Weights of a small GPT-style language model, trained from scratch on English Wikipedia.
Size: 22 layers, width 128, MLP 512 tanh GELU.
Architecture: no biases in attention or MLP, untied embeddings.
Each number is 200 + 20 x the weight over its row's rms, rounded and kept within 0 to 999. Layers, rows and columns count from 0. The size before them is the row's rms in percent of the matrix's.

# o: layer 9 attention output (transposed), 128x128, rms 0.297, rows 103-127, columns 0-63
# v: layer 9 attention value, 128x128, rms 0.0861, rows 104-127, columns 0-63
# up: layer 9 MLP up, 512x128, rms 0.219, rows 0-27, columns 0-63
# down: layer 9 MLP down (transposed), 512x128, rms 0.0547, rows 0-27, columns 0-63
o103,112,182,216,238,187,221,190,192,183,174,189,218,188,196,166,185,176,218,185,190,195,216,192,199,201,235,191,209,200,206,192,195,147,197,189,224,195,225,216,203,214,190,220,186,211,199,199,198,153,187,193,171,216,181,178,216,195,174,200,186,178,215,179,173,209
v104,100,197,198,220,203,214,170,175,240,179,207,198,208,190,225,187,206,223,200,190,207,185,171,180,165,204,159,205,193,161,193,206,199,190,218,200,187,177,208,232,181,174,186,196,215,203,170,227,189,183,218,242,204,212,227,214,210,230,195,229,197,200,193,192,215
o104,096,204,206,228,203,179,211,177,208,190,200,178,235,204,205,165,188,232,193,174,254,194,189,198,217,208,191,198,185,227,210,185,198,199,190,202,216,195,171,217,212,204,210,183,177,202,203,167,202,183,217,190,182,205,183,199,252,202,196,239,197,212,209,224,260
v105,097,177,179,212,210,223,187,189,185,233,173,213,196,155,208,185,218,197,205,197,213,239,185,193,180,170,184,184,212,197,211,183,202,234,206,217,150,180,177,201,201,189,238,232,207,169,206,218,210,178,203,210,167,188,223,209,194,207,196,219,184,172,218,197,217
o105,098,201,193,231,188,185,210,227,186,196,225,206,171,187,231,164,196,182,151,161,194,188,175,156,223,216,204,195,190,197,197,168,219,245,200,184,208,218,223,200,191,205,177,179,194,204,219,174,163,209,182,213,238,212,181,202,187,224,205,177,195,225,188,166,229
v106,098,167,223,189,205,210,212,202,199,190,193,202,183,219,174,204,200,182,183,187,207,191,219,212,201,189,192,195,227,191,204,193,178,176,210,180,227,217,154,192,227,246,212,190,204,213,188,226,221,204,172,188,181,179,195,244,165,193,173,189,217,204,164,169,195
o106,114,220,198,229,227,236,173,208,178,216,215,198,216,185,206,195,188,214,219,203,175,174,183,208,190,212,210,188,180,220,229,207,198,202,194,219,185,223,183,207,219,149,212,199,186,178,205,188,192,186,212,205,177,215,183,227,202,154,221,182,170,161,199,193,147
v107,096,214,209,218,204,156,198,183,203,217,218,208,182,215,197,229,175,215,189,203,220,198,258,157,235,173,210,201,213,228,207,210,208,189,181,217,221,215,194,251,169,226,229,185,193,209,171,200,199,215,203,202,189,184,194,181,207,214,193,233,198,210,188,237,179
o107,093,199,215,163,190,217,227,215,214,193,221,210,219,198,248,210,179,223,192,189,214,208,213,211,166,203,178,216,198,193,174,208,185,192,215,205,208,160,207,187,226,198,141,213,206,206,166,172,192,222,223,185,189,219,193,205,186,190,174,175,221,215,219,209,181
v108,094,220,200,194,218,212,223,188,190,195,229,193,166,187,163,173,221,211,170,204,169,188,187,213,213,225,231,174,184,232,186,194,204,207,213,163,230,193,179,184,199,190,189,206,182,233,185,151,185,192,203,173,207,202,226,186,205,199,220,205,196,211,202,194,167
o108,097,193,188,192,228,221,180,201,211,171,176,161,195,193,193,216,199,205,213,213,196,179,192,219,197,179,144,221,174,170,212,209,229,190,199,190,176,165,189,181,217,190,199,219,194,181,215,244,212,223,211,201,204,184,234,213,204,199,212,211,214,202,234,227,220
v109,107,198,171,214,180,156,224,186,201,217,201,219,196,186,209,183,207,176,215,206,217,205,143,190,202,178,206,181,197,173,210,259,192,206,199,201,204,248,173,177,216,235,197,205,196,198,184,233,170,181,188,212,218,198,188,232,200,207,187,186,220,218,201,185,211
o109,107,163,184,190,184,248,186,206,200,195,189,247,233,187,187,201,189,229,217,243,181,191,207,220,170,215,217,194,214,197,166,181,149,209,148,194,201,199,201,204,179,198,240,167,215,212,234,210,212,205,184,192,213,174,204,228,224,186,203,190,183,199,168,193,196
v110,103,198,179,227,216,171,223,229,179,194,187,168,192,202,193,186,202,208,211,203,188,197,194,249,168,184,185,208,236,188,190,156,204,189,177,135,203,198,175,192,197,172,170,187,195,213,220,197,229,229,189,183,187,206,194,206,199,189,212,197,196,193,186,197,173
o110,105,198,191,203,202,229,156,186,232,195,207,200,157,209,201,165,227,214,228,211,221,195,207,190,232,187,203,200,165,189,205,241,167,197,224,212,173,226,218,195,227,182,191,213,177,167,204,189,200,199,190,176,200,227,188,180,194,174,182,215,212,208,217,195,189
v111,092,161,233,175,201,223,193,220,202,241,229,190,176,201,239,212,220,188,209,213,247,210,214,200,181,191,196,207,212,220,212,191,229,181,186,200,208,162,197,146,181,201,198,186,217,204,199,237,184,191,167,238,200,199,220,192,212,232,209,184,224,197,196,182,195
o111,089,219,228,218,231,176,199,219,163,204,210,166,199,205,180,204,179,226,171,216,193,180,167,203,198,195,215,213,219,156,222,184,216,219,185,214,188,216,198,223,229,214,241,166,193,195,208,163,217,198,193,184,193,204,197,215,183,171,174,189,208,175,219,203,188
v112,092,171,206,200,214,221,164,210,183,176,157,232,203,170,233,219,216,172,183,239,216,174,188,185,210,221,202,199,221,218,211,165,207,190,213,214,224,209,214,231,215,188,172,194,201,191,204,215,198,206,171,184,174,178,223,222,166,191,190,228,210,197,191,190,181
o112,105,212,184,230,183,205,224,194,176,206,202,191,190,234,197,240,197,183,209,226,218,220,148,181,204,173,193,200,209,217,197,199,206,219,193,160,192,195,177,190,191,188,219,183,223,188,199,166,205,199,212,185,234,204,173,179,213,202,160,180,192,234,213,220,232
v113,092,219,175,215,187,189,211,227,233,209,209,221,186,183,220,158,202,234,235,232,231,206,198,168,182,217,214,178,182,229,180,193,195,192,185,201,200,220,216,189,204,190,179,216,216,211,201,192,162,195,178,196,187,195,231,166,192,193,228,191,191,188,238,172,215
o113,100,193,192,219,216,173,166,209,182,201,210,217,231,217,180,212,229,200,153,177,175,209,158,199,212,195,177,214,223,156,193,190,210,189,187,200,188,184,239,203,213,239,194,187,214,216,179,249,216,192,199,196,233,196,224,218,218,243,194,180,190,214,196,212,235
v114,110,230,207,182,198,245,190,206,186,207,212,225,212,216,242,209,234,206,233,214,199,185,216,210,209,187,159,198,234,222,227,174,263,209,200,215,188,218,207,188,204,197,199,210,224,208,218,185,232,195,211,230,222,255,197,208,188,164,194,201,205,175,183,209,192
o114,102,168,205,178,208,174,178,186,208,219,183,190,176,232,210,210,188,195,154,204,234,183,204,194,191,183,210,210,191,206,207,190,193,187,213,181,186,216,170,203,208,221,218,213,174,190,194,203,161,170,188,196,208,184,222,202,183,220,202,180,240,197,168,186,186
v115,113,224,231,216,230,197,208,174,206,212,233,231,156,206,195,201,212,186,214,214,187,149,205,186,190,155,226,186,189,196,203,205,208,228,230,218,165,165,196,212,166,203,208,204,192,209,209,159,226,204,186,216,193,181,206,177,190,190,214,220,198,220,219,212,189
o115,110,202,188,179,148,215,191,206,194,171,196,185,223,176,220,188,186,189,184,195,197,194,206,219,189,189,182,187,197,223,166,202,209,231,207,189,224,203,198,210,211,206,198,226,180,223,234,205,181,220,224,201,210,219,235,199,223,211,206,200,239,202,194,163,214
v116,100,173,197,163,189,221,172,218,246,191,168,249,203,186,160,183,218,207,173,206,221,190,175,160,222,230,199,206,198,202,188,229,221,203,209,224,190,228,223,209,209,203,209,205,191,239,199,183,215,172,197,218,180,201,194,236,200,191,220,199,206,206,201,156,160
o116,103,184,216,238,200,165,188,230,210,193,187,178,238,258,212,217,198,194,210,213,202,208,167,188,170,174,195,183,207,183,227,175,183,180,184,196,180,218,186,206,220,173,190,190,204,196,199,227,206,194,213,199,218,171,213,248,189,241,188,208,197,224,228,214,229
v117,102,203,214,204,213,205,223,159,174,220,199,232,225,189,159,200,189,181,198,208,167,200,191,209,212,177,222,193,192,187,199,219,201,245,175,177,221,199,180,224,189,200,229,233,166,191,211,236,199,183,187,203,220,238,209,225,184,186,192,185,204,196,209,182,185
o117,102,228,175,187,194,231,181,235,199,166,226,162,176,161,196,218,183,217,181,192,211,178,205,197,215,180,208,181,199,207,160,212,164,180,183,221,192,197,185,200,174,230,183,196,205,174,208,209,161,219,140,235,204,187,189,212,192,188,197,216,193,188,198,190,179
v118,102,194,228,202,190,189,227,249,212,218,232,226,181,207,231,195,189,165,215,208,240,195,199,179,204,201,197,210,197,167,192,206,223,190,187,217,199,206,209,191,220,220,205,205,246,223,209,201,212,213,225,221,223,224,213,199,170,206,196,231,186,246,198,190,198
o118,093,182,200,179,183,185,214,193,222,228,184,189,223,189,200,220,223,209,183,192,180,156,222,235,200,191,206,219,237,221,207,186,199,200,208,221,211,201,177,187,196,197,201,206,175,211,207,216,202,211,197,188,231,214,205,204,217,185,170,162,221,161,178,214,171
v119,106,216,192,141,181,222,190,206,229,220,169,152,180,184,222,218,209,164,204,167,215,162,189,187,187,191,195,172,199,198,181,233,204,212,224,186,176,187,172,184,185,213,197,171,204,159,216,214,170,180,195,215,181,202,197,206,217,227,200,159,215,198,201,215,202
o119,109,188,210,206,207,177,208,194,197,195,218,195,184,206,169,169,185,193,191,207,182,222,202,234,156,223,220,205,201,223,246,188,188,216,211,166,197,204,208,231,182,175,202,186,192,207,201,209,208,196,198,198,221,188,218,191,199,158,221,211,196,181,244,192,175
v120,089,171,199,198,212,199,223,189,194,214,221,195,224,222,226,234,182,200,219,191,174,237,231,208,196,225,206,261,203,215,214,182,185,203,208,244,195,222,203,224,212,202,196,221,210,198,241,201,228,195,205,223,224,230,196,199,200,161,201,194,233,193,198,201,216
o120,092,218,207,193,198,191,201,215,201,240,166,210,187,196,195,264,204,201,203,224,221,210,224,219,249,184,230,187,168,209,236,223,202,180,207,213,189,158,190,206,209,192,199,220,217,173,182,175,188,205,210,196,167,203,205,154,223,223,195,188,220,199,196,179,196
v121,095,174,183,213,183,194,206,190,210,219,214,218,174,206,233,192,216,221,171,215,184,222,209,202,190,189,216,216,206,194,182,151,182,164,202,206,172,215,191,226,223,216,227,201,205,230,181,179,189,197,216,172,194,201,177,211,185,177,195,204,252,231,207,198,221
o121,092,203,186,203,212,200,175,224,216,191,217,238,190,237,218,182,203,220,206,189,209,230,179,202,216,196,201,213,197,204,220,208,206,221,203,200,195,174,177,191,182,152,166,224,199,190,229,210,200,188,219,194,200,227,207,205,214,190,213,148,195,176,202,192,214
v122,097,203,186,209,216,193,189,188,204,192,199,174,221,219,186,204,197,223,221,235,167,208,209,198,192,198,192,218,169,194,171,212,209,184,224,214,213,192,200,233,209,176,202,230,191,191,191,210,187,209,213,157,259,190,205,206,200,230,184,187,231,187,224,197,209
o122,110,206,139,196,186,235,205,202,187,200,196,215,205,202,229,207,169,228,203,171,252,196,168,200,227,208,221,168,159,178,188,225,204,191,186,216,210,198,206,227,204,248,221,157,208,202,185,202,218,185,162,237,168,191,171,214,183,212,198,218,187,194,206,181,211
v123,103,192,181,228,187,201,203,208,207,213,216,222,198,191,245,203,202,214,152,151,221,220,199,181,176,202,217,194,203,204,168,194,186,194,211,200,185,208,189,176,183,205,213,212,205,201,217,227,209,174,215,254,186,209,204,205,203,208,197,165,200,213,209,172,234
o123,093,209,234,203,222,175,134,227,188,195,186,189,192,163,195,193,217,187,195,197,176,179,211,217,193,206,205,180,214,193,192,180,214,179,172,192,206,196,214,192,183,232,236,203,183,201,195,195,206,252,205,227,209,212,205,190,222,190,197,195,174,174,215,200,210
v124,105,232,225,216,218,186,196,186,185,205,205,213,210,203,238,249,232,187,208,197,182,213,195,218,208,196,159,217,237,196,184,191,208,218,218,185,186,221,186,233,185,198,219,184,193,183,173,208,197,228,192,214,200,235,202,222,190,260,205,206,194,213,205,235,221
o124,107,201,205,169,191,235,200,195,205,198,165,207,191,177,209,162,193,180,197,208,220,200,207,191,174,220,196,189,181,233,185,208,198,205,198,201,253,165,194,175,212,226,214,194,213,194,202,204,195,168,200,231,185,186,195,157,217,185,195,198,210,204,201,153,186
v125,104,199,231,192,204,217,180,220,184,183,208,180,148,211,220,183,203,221,135,199,177,198,145,200,177,189,226,163,214,214,207,169,191,181,202,177,198,203,173,205,198,208,206,200,193,200,180,184,225,189,204,199,197,216,203,147,208,211,183,239,227,202,183,189,197
o125,099,215,186,217,223,195,185,199,193,201,221,154,176,196,209,167,207,205,234,179,195,210,207,225,193,185,212,236,235,208,209,205,204,227,211,168,190,202,224,189,197,199,192,216,216,211,209,224,197,233,201,202,178,229,219,242,190,187,193,188,186,199,197,180,213
v126,100,203,178,192,201,200,182,188,206,196,189,205,248,192,200,179,187,169,193,161,167,209,176,181,161,205,199,215,186,158,209,221,175,194,182,222,192,196,219,220,220,176,214,234,201,195,200,224,238,203,188,231,166,206,206,214,212,214,193,193,216,200,216,171,216
o126,090,201,223,226,202,147,202,200,209,239,213,198,165,164,210,180,213,174,169,174,187,203,176,206,224,183,202,199,207,203,210,170,179,189,182,187,181,218,218,218,186,218,194,205,170,205,238,172,181,185,196,162,229,201,199,212,213,215,209,229,175,204,220,204,201
v127,097,197,177,221,186,184,183,208,216,214,226,178,203,196,177,203,210,232,199,198,211,177,175,174,191,224,172,206,178,191,188,209,196,216,205,185,194,204,225,211,218,190,174,255,221,230,182,145,230,197,187,236,190,209,232,186,181,176,170,189,188,224,226,178,219
o127,101,176,221,205,182,197,152,220,181,193,149,228,228,208,243,215,191,188,188,172,210,212,189,221,211,213,191,201,208,205,223,205,193,187,213,241,203,229,209,150,175,222,188,175,200,211,183,184,220,197,216,205,185,210,212,226,224,215,183,210,180,241,202,218,215
up0,096,156,190,214,193,202,182,214,216,188,221,153,263,180,208,194,216,198,237,239,210,194,220,174,208,216,174,186,227,186,204,192,199,214,194,193,208,184,226,199,189,201,167,166,173,200,214,203,200,199,200,229,199,195,186,194,187,200,202,221,198,246,188,223,191
down0,094,232,227,208,180,205,187,173,194,237,213,210,187,202,204,165,222,170,186,169,192,199,211,216,216,186,171,191,220,201,193,189,222,217,221,204,228,195,238,202,206,204,217,192,175,255,224,202,241,206,224,171,223,234,183,188,187,201,198,207,192,154,186,196,198
up1,087,185,189,222,260,207,195,149,199,191,226,238,203,251,205,198,206,229,218,216,195,201,195,194,186,211,187,171,207,231,194,209,229,218,218,202,221,226,217,177,203,193,199,211,188,184,203,225,192,221,257,209,216,193,207,179,225,175,183,194,184,193,195,212,204
down1,090,201,256,177,200,201,228,181,198,220,172,185,210,171,197,173,205,194,199,145,223,194,200,199,202,217,179,195,175,226,210,190,235,181,183,202,195,190,197,197,178,209,189,185,202,155,229,169,190,225,183,242,201,206,185,192,194,211,206,220,176,170,184,219,230
up2,116,209,174,247,208,209,203,182,207,214,190,184,202,217,199,162,202,166,215,202,228,212,205,186,209,220,162,182,188,223,202,176,194,220,219,176,173,183,199,214,196,207,186,186,194,199,202,201,191,217,192,172,202,222,181,195,203,175,202,218,190,195,221,204,212
down2,117,206,216,204,195,188,191,204,196,249,183,213,209,213,200,162,244,229,213,194,242,195,162,219,193,248,149,208,187,200,219,197,200,198,179,185,172,227,175,199,171,222,210,204,219,219,175,206,222,207,184,215,184,209,177,174,238,183,201,234,219,186,188,214,202
up3,121,223,227,212,194,224,161,196,203,168,183,207,219,181,220,235,223,215,200,186,162,190,195,170,194,213,215,190,191,229,190,195,190,217,210,184,174,204,198,204,212,231,180,226,225,196,227,218,189,259,196,210,210,207,220,238,204,141,217,202,218,198,220,187,208
down3,136,165,227,216,175,179,172,224,214,205,205,210,161,181,175,247,191,194,199,230,204,190,235,188,200,203,224,220,181,203,183,226,188,216,202,201,235,221,186,181,213,194,175,209,155,187,191,204,194,205,217,241,187,231,223,180,187,226,207,186,186,224,200,202,193
up4,096,178,192,173,203,244,196,207,195,243,190,172,176,245,203,211,212,226,184,227,217,228,215,205,208,215,189,218,216,209,187,208,223,181,230,187,204,183,184,168,189,204,178,169,230,180,170,201,214,215,207,200,187,192,243,204,212,190,157,214,222,189,230,171,218
down4,087,193,207,210,166,204,180,199,197,204,197,202,218,177,191,214,209,235,198,184,190,183,190,235,180,203,236,241,171,225,183,167,250,186,217,211,204,196,179,181,207,213,220,199,218,186,193,194,203,151,224,190,188,191,234,168,186,184,155,212,192,164,177,171,200
up5,090,184,197,185,229,196,227,209,196,195,204,205,182,231,146,172,174,191,220,196,240,203,218,196,233,223,185,255,200,179,187,167,154,222,211,190,221,203,220,196,205,191,190,193,166,189,223,204,226,200,239,195,179,183,210,209,212,179,174,211,188,235,201,203,195
down5,085,203,211,212,196,186,165,199,190,240,197,190,202,175,221,214,160,203,198,203,182,218,155,196,175,200,195,197,172,170,217,237,204,210,214,209,207,202,163,170,226,176,203,174,221,185,194,179,182,166,195,204,187,187,201,207,181,219,195,197,147,158,172,244,167
up6,129,194,178,195,208,175,201,168,233,183,217,216,247,199,200,205,214,196,188,210,209,194,197,189,185,202,181,197,248,174,252,205,211,193,201,216,186,189,199,202,206,219,199,213,221,182,176,194,178,211,179,172,240,214,163,207,230,182,223,197,175,202,171,211,225
down6,143,200,176,181,190,200,243,165,223,192,192,202,183,199,208,242,199,185,192,180,173,200,177,193,215,196,228,248,225,215,216,195,211,186,169,216,177,205,220,213,219,231,214,226,203,183,203,205,211,187,203,186,231,205,199,197,173,183,226,187,203,182,210,212,181
up7,122,176,257,198,223,197,177,202,206,185,202,203,193,161,210,211,188,240,211,189,213,198,168,194,176,237,222,162,205,229,230,187,174,199,204,192,218,184,224,201,220,223,233,161,222,178,148,210,199,187,167,209,188,229,188,217,202,172,198,167,227,179,211,208,193
down7,128,164,209,193,202,195,211,201,202,178,186,209,204,184,196,223,179,231,231,211,205,227,196,212,186,205,226,187,193,198,218,166,188,203,199,202,186,197,193,213,187,166,250,179,197,170,207,185,210,147,193,208,225,179,170,190,210,179,198,179,225,230,218,190,218
up8,103,250,232,188,188,182,193,201,225,210,228,207,216,211,217,207,198,194,161,190,207,212,238,149,234,229,176,211,222,203,197,187,199,189,219,204,206,230,230,221,204,242,166,188,196,221,206,203,204,187,203,172,195,183,195,175,236,195,170,205,196,187,201,201,201
down8,103,218,226,183,184,217,173,216,203,184,212,179,175,235,213,216,200,223,218,214,194,181,204,204,200,204,202,198,175,213,188,210,230,175,224,208,212,184,189,202,232,178,181,193,183,184,218,159,179,202,168,200,228,203,173,178,238,188,201,183,209,206,189,182,215
up9,108,176,214,163,199,228,192,221,210,224,179,190,213,198,211,206,178,175,210,246,200,209,181,208,238,196,215,213,202,219,174,187,192,185,175,220,241,200,195,229,207,172,234,239,182,183,198,200,188,198,181,214,239,179,200,168,232,226,167,173,201,211,215,184,186
down9,105,161,220,176,211,193,182,205,224,161,199,165,204,191,199,183,224,186,202,214,199,214,185,191,224,180,213,225,167,203,209,192,178,202,193,225,202,216,196,211,191,217,157,255,178,218,187,188,204,211,197,179,212,204,203,214,226,197,212,165,208,209,179,182,203
up10,083,200,193,206,191,184,148,223,216,203,226,181,178,214,173,217,193,210,226,205,185,184,183,227,194,196,190,202,182,203,215,213,227,225,198,185,165,153,214,220,199,228,207,173,170,159,194,203,145,201,178,223,172,201,181,196,214,204,172,219,194,201,198,203,205
down10,078,187,172,184,206,169,161,172,204,223,202,236,195,215,224,190,198,218,220,198,216,176,190,251,152,204,174,221,234,224,201,208,168,187,174,202,191,196,180,224,211,197,228,194,203,167,189,189,181,180,204,212,199,188,183,213,206,176,195,229,221,215,211,215,178
up11,125,213,179,209,223,177,225,188,172,191,196,214,181,209,204,178,199,236,204,214,174,187,192,196,183,218,222,210,214,175,178,207,214,188,207,168,197,181,184,200,198,205,193,223,208,190,172,200,207,228,179,196,215,201,195,215,230,179,188,189,213,188,214,170,209
down11,124,212,170,188,191,199,210,192,233,211,230,187,211,166,229,154,231,183,204,205,169,228,226,234,195,227,191,178,213,212,201,202,238,208,212,216,248,202,181,201,190,178,193,162,204,237,220,195,208,214,219,216,201,208,202,196,176,162,211,193,230,205,227,169,207
up12,115,194,214,197,214,184,181,212,222,198,187,228,227,211,185,190,185,165,182,184,184,232,198,197,213,202,169,190,186,197,220,214,199,190,160,220,217,154,185,180,230,202,234,212,214,205,222,172,191,226,177,211,201,200,202,197,192,203,191,202,197,199,195,203,194
down12,115,187,204,166,217,214,172,204,196,228,234,223,199,206,189,182,176,201,172,196,205,201,208,203,208,226,175,224,219,202,197,250,193,227,222,208,203,174,190,208,213,209,203,150,195,198,202,215,211,219,204,195,219,194,208,198,192,196,186,229,199,179,225,205,199
up13,101,250,211,171,175,200,202,191,201,198,178,179,203,207,205,232,201,196,176,175,190,187,216,183,230,176,208,208,197,225,192,216,214,187,190,180,180,204,186,196,188,213,196,203,197,177,191,215,165,223,184,215,225,192,146,161,169,221,171,193,228,175,200,218,199
down13,096,170,191,186,225,211,187,180,184,184,189,187,218,223,175,201,207,209,212,231,196,240,184,211,176,183,199,190,194,182,177,203,177,189,225,208,215,181,208,178,184,183,196,233,216,186,206,195,203,171,199,202,179,231,231,205,254,184,216,202,170,202,203,214,177
up14,095,210,213,209,192,169,184,224,190,190,200,198,225,221,153,197,180,214,190,211,204,182,225,149,203,220,216,187,170,182,186,206,215,198,200,210,186,206,198,200,206,219,181,193,188,194,220,153,198,203,187,178,167,195,207,208,199,190,208,253,204,202,182,185,205
down14,091,188,191,185,227,200,204,188,219,196,186,201,182,160,177,159,182,188,193,199,210,207,206,218,179,151,222,220,202,226,198,180,168,224,200,176,185,220,196,215,215,218,202,252,218,212,198,213,211,196,225,173,154,212,179,196,233,203,170,253,192,146,177,187,212
up15,111,219,208,184,215,206,208,175,157,210,212,172,173,199,226,154,192,216,209,215,203,184,203,230,182,170,179,193,227,192,201,193,185,180,180,169,185,173,191,218,221,207,232,220,226,188,189,185,187,226,206,209,185,222,198,203,245,195,196,175,210,172,224,192,184
down15,109,219,217,190,198,177,198,192,201,198,213,214,222,219,189,218,212,185,178,183,194,193,177,209,255,235,210,195,224,191,200,220,227,192,222,198,235,198,181,196,184,231,204,186,201,183,228,210,228,206,224,176,196,207,225,216,216,173,181,184,209,235,177,197,190
up16,052,195,216,172,185,204,208,197,195,199,180,228,190,211,198,203,157,198,184,169,202,200,196,237,218,216,187,146,195,190,184,207,197,171,194,205,214,214,217,197,179,195,185,216,200,217,183,226,185,175,182,232,198,198,160,160,187,202,253,165,213,190,184,207,151
down16,045,210,202,193,229,176,190,238,234,203,188,196,223,199,187,209,213,194,197,183,176,217,202,217,187,168,188,198,197,203,206,175,207,190,193,231,148,177,216,198,182,200,181,230,205,199,225,194,235,208,208,170,216,194,197,248,193,217,150,220,184,208,210,207,199
up17,071,172,192,181,204,214,228,187,231,185,205,204,178,213,180,196,193,181,232,223,231,188,195,210,212,211,206,177,215,199,198,203,173,212,212,183,194,189,212,216,198,178,219,184,192,203,238,195,184,184,183,214,182,198,206,224,146,224,227,207,266,184,228,156,183
down17,068,236,202,206,215,169,226,217,159,204,165,202,193,211,207,213,211,207,176,170,198,191,187,168,196,165,187,198,163,182,191,195,215,193,218,211,184,186,192,178,208,203,174,215,185,191,202,195,227,214,221,156,158,208,177,214,175,171,174,184,155,161,193,212,191
up18,093,228,173,224,195,222,198,172,212,217,207,224,201,220,197,234,147,169,180,172,211,165,218,194,218,176,187,190,221,185,170,195,226,196,205,186,176,190,196,199,188,199,201,213,228,194,214,215,216,202,205,230,189,249,180,211,200,204,200,203,189,178,190,217,241
down18,087,210,213,192,213,178,211,208,182,214,164,215,195,219,213,219,200,211,173,216,196,192,209,242,187,173,243,163,173,190,183,198,181,189,198,201,206,224,213,182,215,141,224,204,213,189,233,182,183,225,174,198,207,176,189,213,223,167,198,201,186,214,188,213,182
up19,111,197,210,242,206,200,182,196,192,157,200,207,187,215,199,199,215,190,194,190,189,233,231,194,199,185,218,174,234,223,152,216,224,186,200,219,189,187,203,235,179,205,220,191,176,202,204,205,213,203,205,210,189,199,187,243,184,187,214,204,198,161,196,174,211
down19,116,194,205,205,189,201,192,227,190,200,166,171,177,221,208,210,177,182,193,190,175,235,220,162,241,176,211,180,213,183,193,185,194,222,211,257,182,195,184,236,162,204,223,210,190,181,238,210,180,176,200,200,165,227,184,222,197,210,183,178,220,203,197,198,203
up20,071,213,222,223,172,218,205,209,196,219,184,196,250,213,196,212,237,163,195,186,211,253,189,204,169,184,179,233,197,203,180,221,211,225,189,205,194,179,229,178,188,185,260,226,204,188,212,227,171,220,221,193,216,185,177,198,254,206,192,187,208,227,223,200,199
down20,071,186,189,192,235,196,197,211,199,205,187,144,182,214,205,202,186,220,208,203,208,193,211,198,230,190,202,155,225,227,187,190,210,197,190,191,220,190,197,184,191,175,193,211,170,215,188,214,196,160,167,202,192,208,208,182,170,197,196,203,240,212,223,170,212
up21,103,178,200,227,200,198,183,194,186,229,218,222,209,218,202,204,184,233,214,200,170,182,214,211,183,218,186,204,172,190,178,156,203,203,175,179,219,245,228,186,194,204,177,203,221,165,212,219,214,193,208,200,215,192,210,200,190,158,206,221,172,229,247,236,194
down21,104,200,174,191,194,170,176,213,201,200,210,213,209,212,224,187,223,197,193,190,174,224,174,185,187,216,195,205,197,191,202,199,206,204,218,223,180,171,176,258,199,182,216,205,180,216,242,209,181,178,180,227,184,197,186,216,180,195,218,202,196,191,235,169,179
up22,119,188,170,201,233,199,180,148,191,201,178,207,195,202,203,167,217,205,200,189,196,184,198,229,203,201,237,204,210,199,228,182,197,203,183,181,225,180,200,220,170,227,195,224,193,219,170,179,189,183,191,234,194,206,225,164,243,196,222,207,178,205,191,176,200
down22,114,204,202,240,162,160,207,213,157,206,196,184,183,214,215,201,226,226,166,211,160,210,184,217,181,154,218,196,198,185,206,215,198,202,210,215,165,180,174,183,208,183,158,207,198,224,187,214,214,170,239,195,216,204,227,228,202,175,188,199,168,204,194,218,232
up23,057,163,183,201,194,213,210,210,187,203,233,234,189,190,221,185,196,198,222,182,162,183,172,225,204,194,199,186,196,178,238,166,218,211,180,180,194,190,190,197,215,185,218,159,180,194,195,215,216,162,238,200,212,186,188,217,187,219,211,193,223,167,162,199,220
down23,054,255,185,199,174,187,200,207,221,175,171,203,177,227,161,216,243,183,231,234,206,211,245,226,207,162,218,238,191,202,195,183,175,209,210,213,203,198,214,182,194,202,215,219,207,201,184,208,165,190,191,226,197,176,220,185,202,214,197,195,172,216,206,225,185
up24,101,217,175,201,220,210,135,210,198,182,198,202,169,222,183,188,188,228,208,236,210,189,221,215,181,233,212,187,208,233,231,214,204,192,224,244,196,187,200,205,211,219,219,189,200,208,258,211,231,219,190,194,190,209,198,227,194,192,192,185,203,177,195,201,189
down24,099,193,233,206,176,184,192,182,183,176,202,201,222,206,216,196,192,192,186,169,197,198,218,222,253,156,233,216,180,199,154,209,169,188,202,209,228,219,188,163,232,180,180,209,190,186,189,192,188,178,224,206,199,180,204,188,197,198,209,217,198,201,167,178,213
up25,066,191,222,183,208,180,182,204,211,177,204,182,209,170,201,225,176,186,228,186,185,199,173,182,182,171,198,176,183,194,183,219,194,233,201,178,191,218,229,222,191,155,211,209,215,237,180,236,189,195,187,188,165,170,188,181,191,182,208,200,204,229,181,156,223
down25,066,198,202,194,191,195,193,170,133,193,169,218,193,201,172,194,189,206,162,227,184,193,197,190,194,243,193,202,184,198,203,172,186,185,204,192,205,212,208,209,181,208,186,211,158,199,213,174,237,216,196,199,219,204,241,173,219,219,176,182,209,213,194,231,170
up26,080,173,192,182,164,203,204,217,168,195,208,213,229,213,192,197,147,168,226,202,199,177,218,206,201,213,234,187,213,209,211,219,194,230,210,213,183,191,212,233,202,223,128,220,223,211,188,180,194,189,180,198,217,206,207,183,200,222,255,177,210,211,204,199,193
down26,083,198,214,210,199,215,199,205,174,181,171,197,194,194,206,217,218,218,194,196,189,192,216,185,224,182,229,180,182,206,182,193,207,201,228,215,200,218,171,205,188,233,174,239,251,175,202,202,186,168,194,199,191,166,163,225,196,168,201,201,203,208,177,168,235
up27,110,190,182,243,201,213,199,205,220,185,204,145,233,217,189,210,165,225,209,217,214,191,198,224,182,184,173,162,205,240,230,200,221,212,209,157,191,209,193,216,203,202,212,186,197,193,216,233,177,220,209,211,211,210,200,163,184,207,191,206,160,217,175,186,203
down27,105,219,225,238,195,186,186,170,220,210,208,166,185,221,195,207,222,202,194,201,228,177,222,211,195,185,193,178,236,203,206,208,194,190,225,179,178,222,210,209,176,179,181,142,225,198,197,180,211,201,158,228,194,142,216,220,214,211,224,186,183,180,166,181,204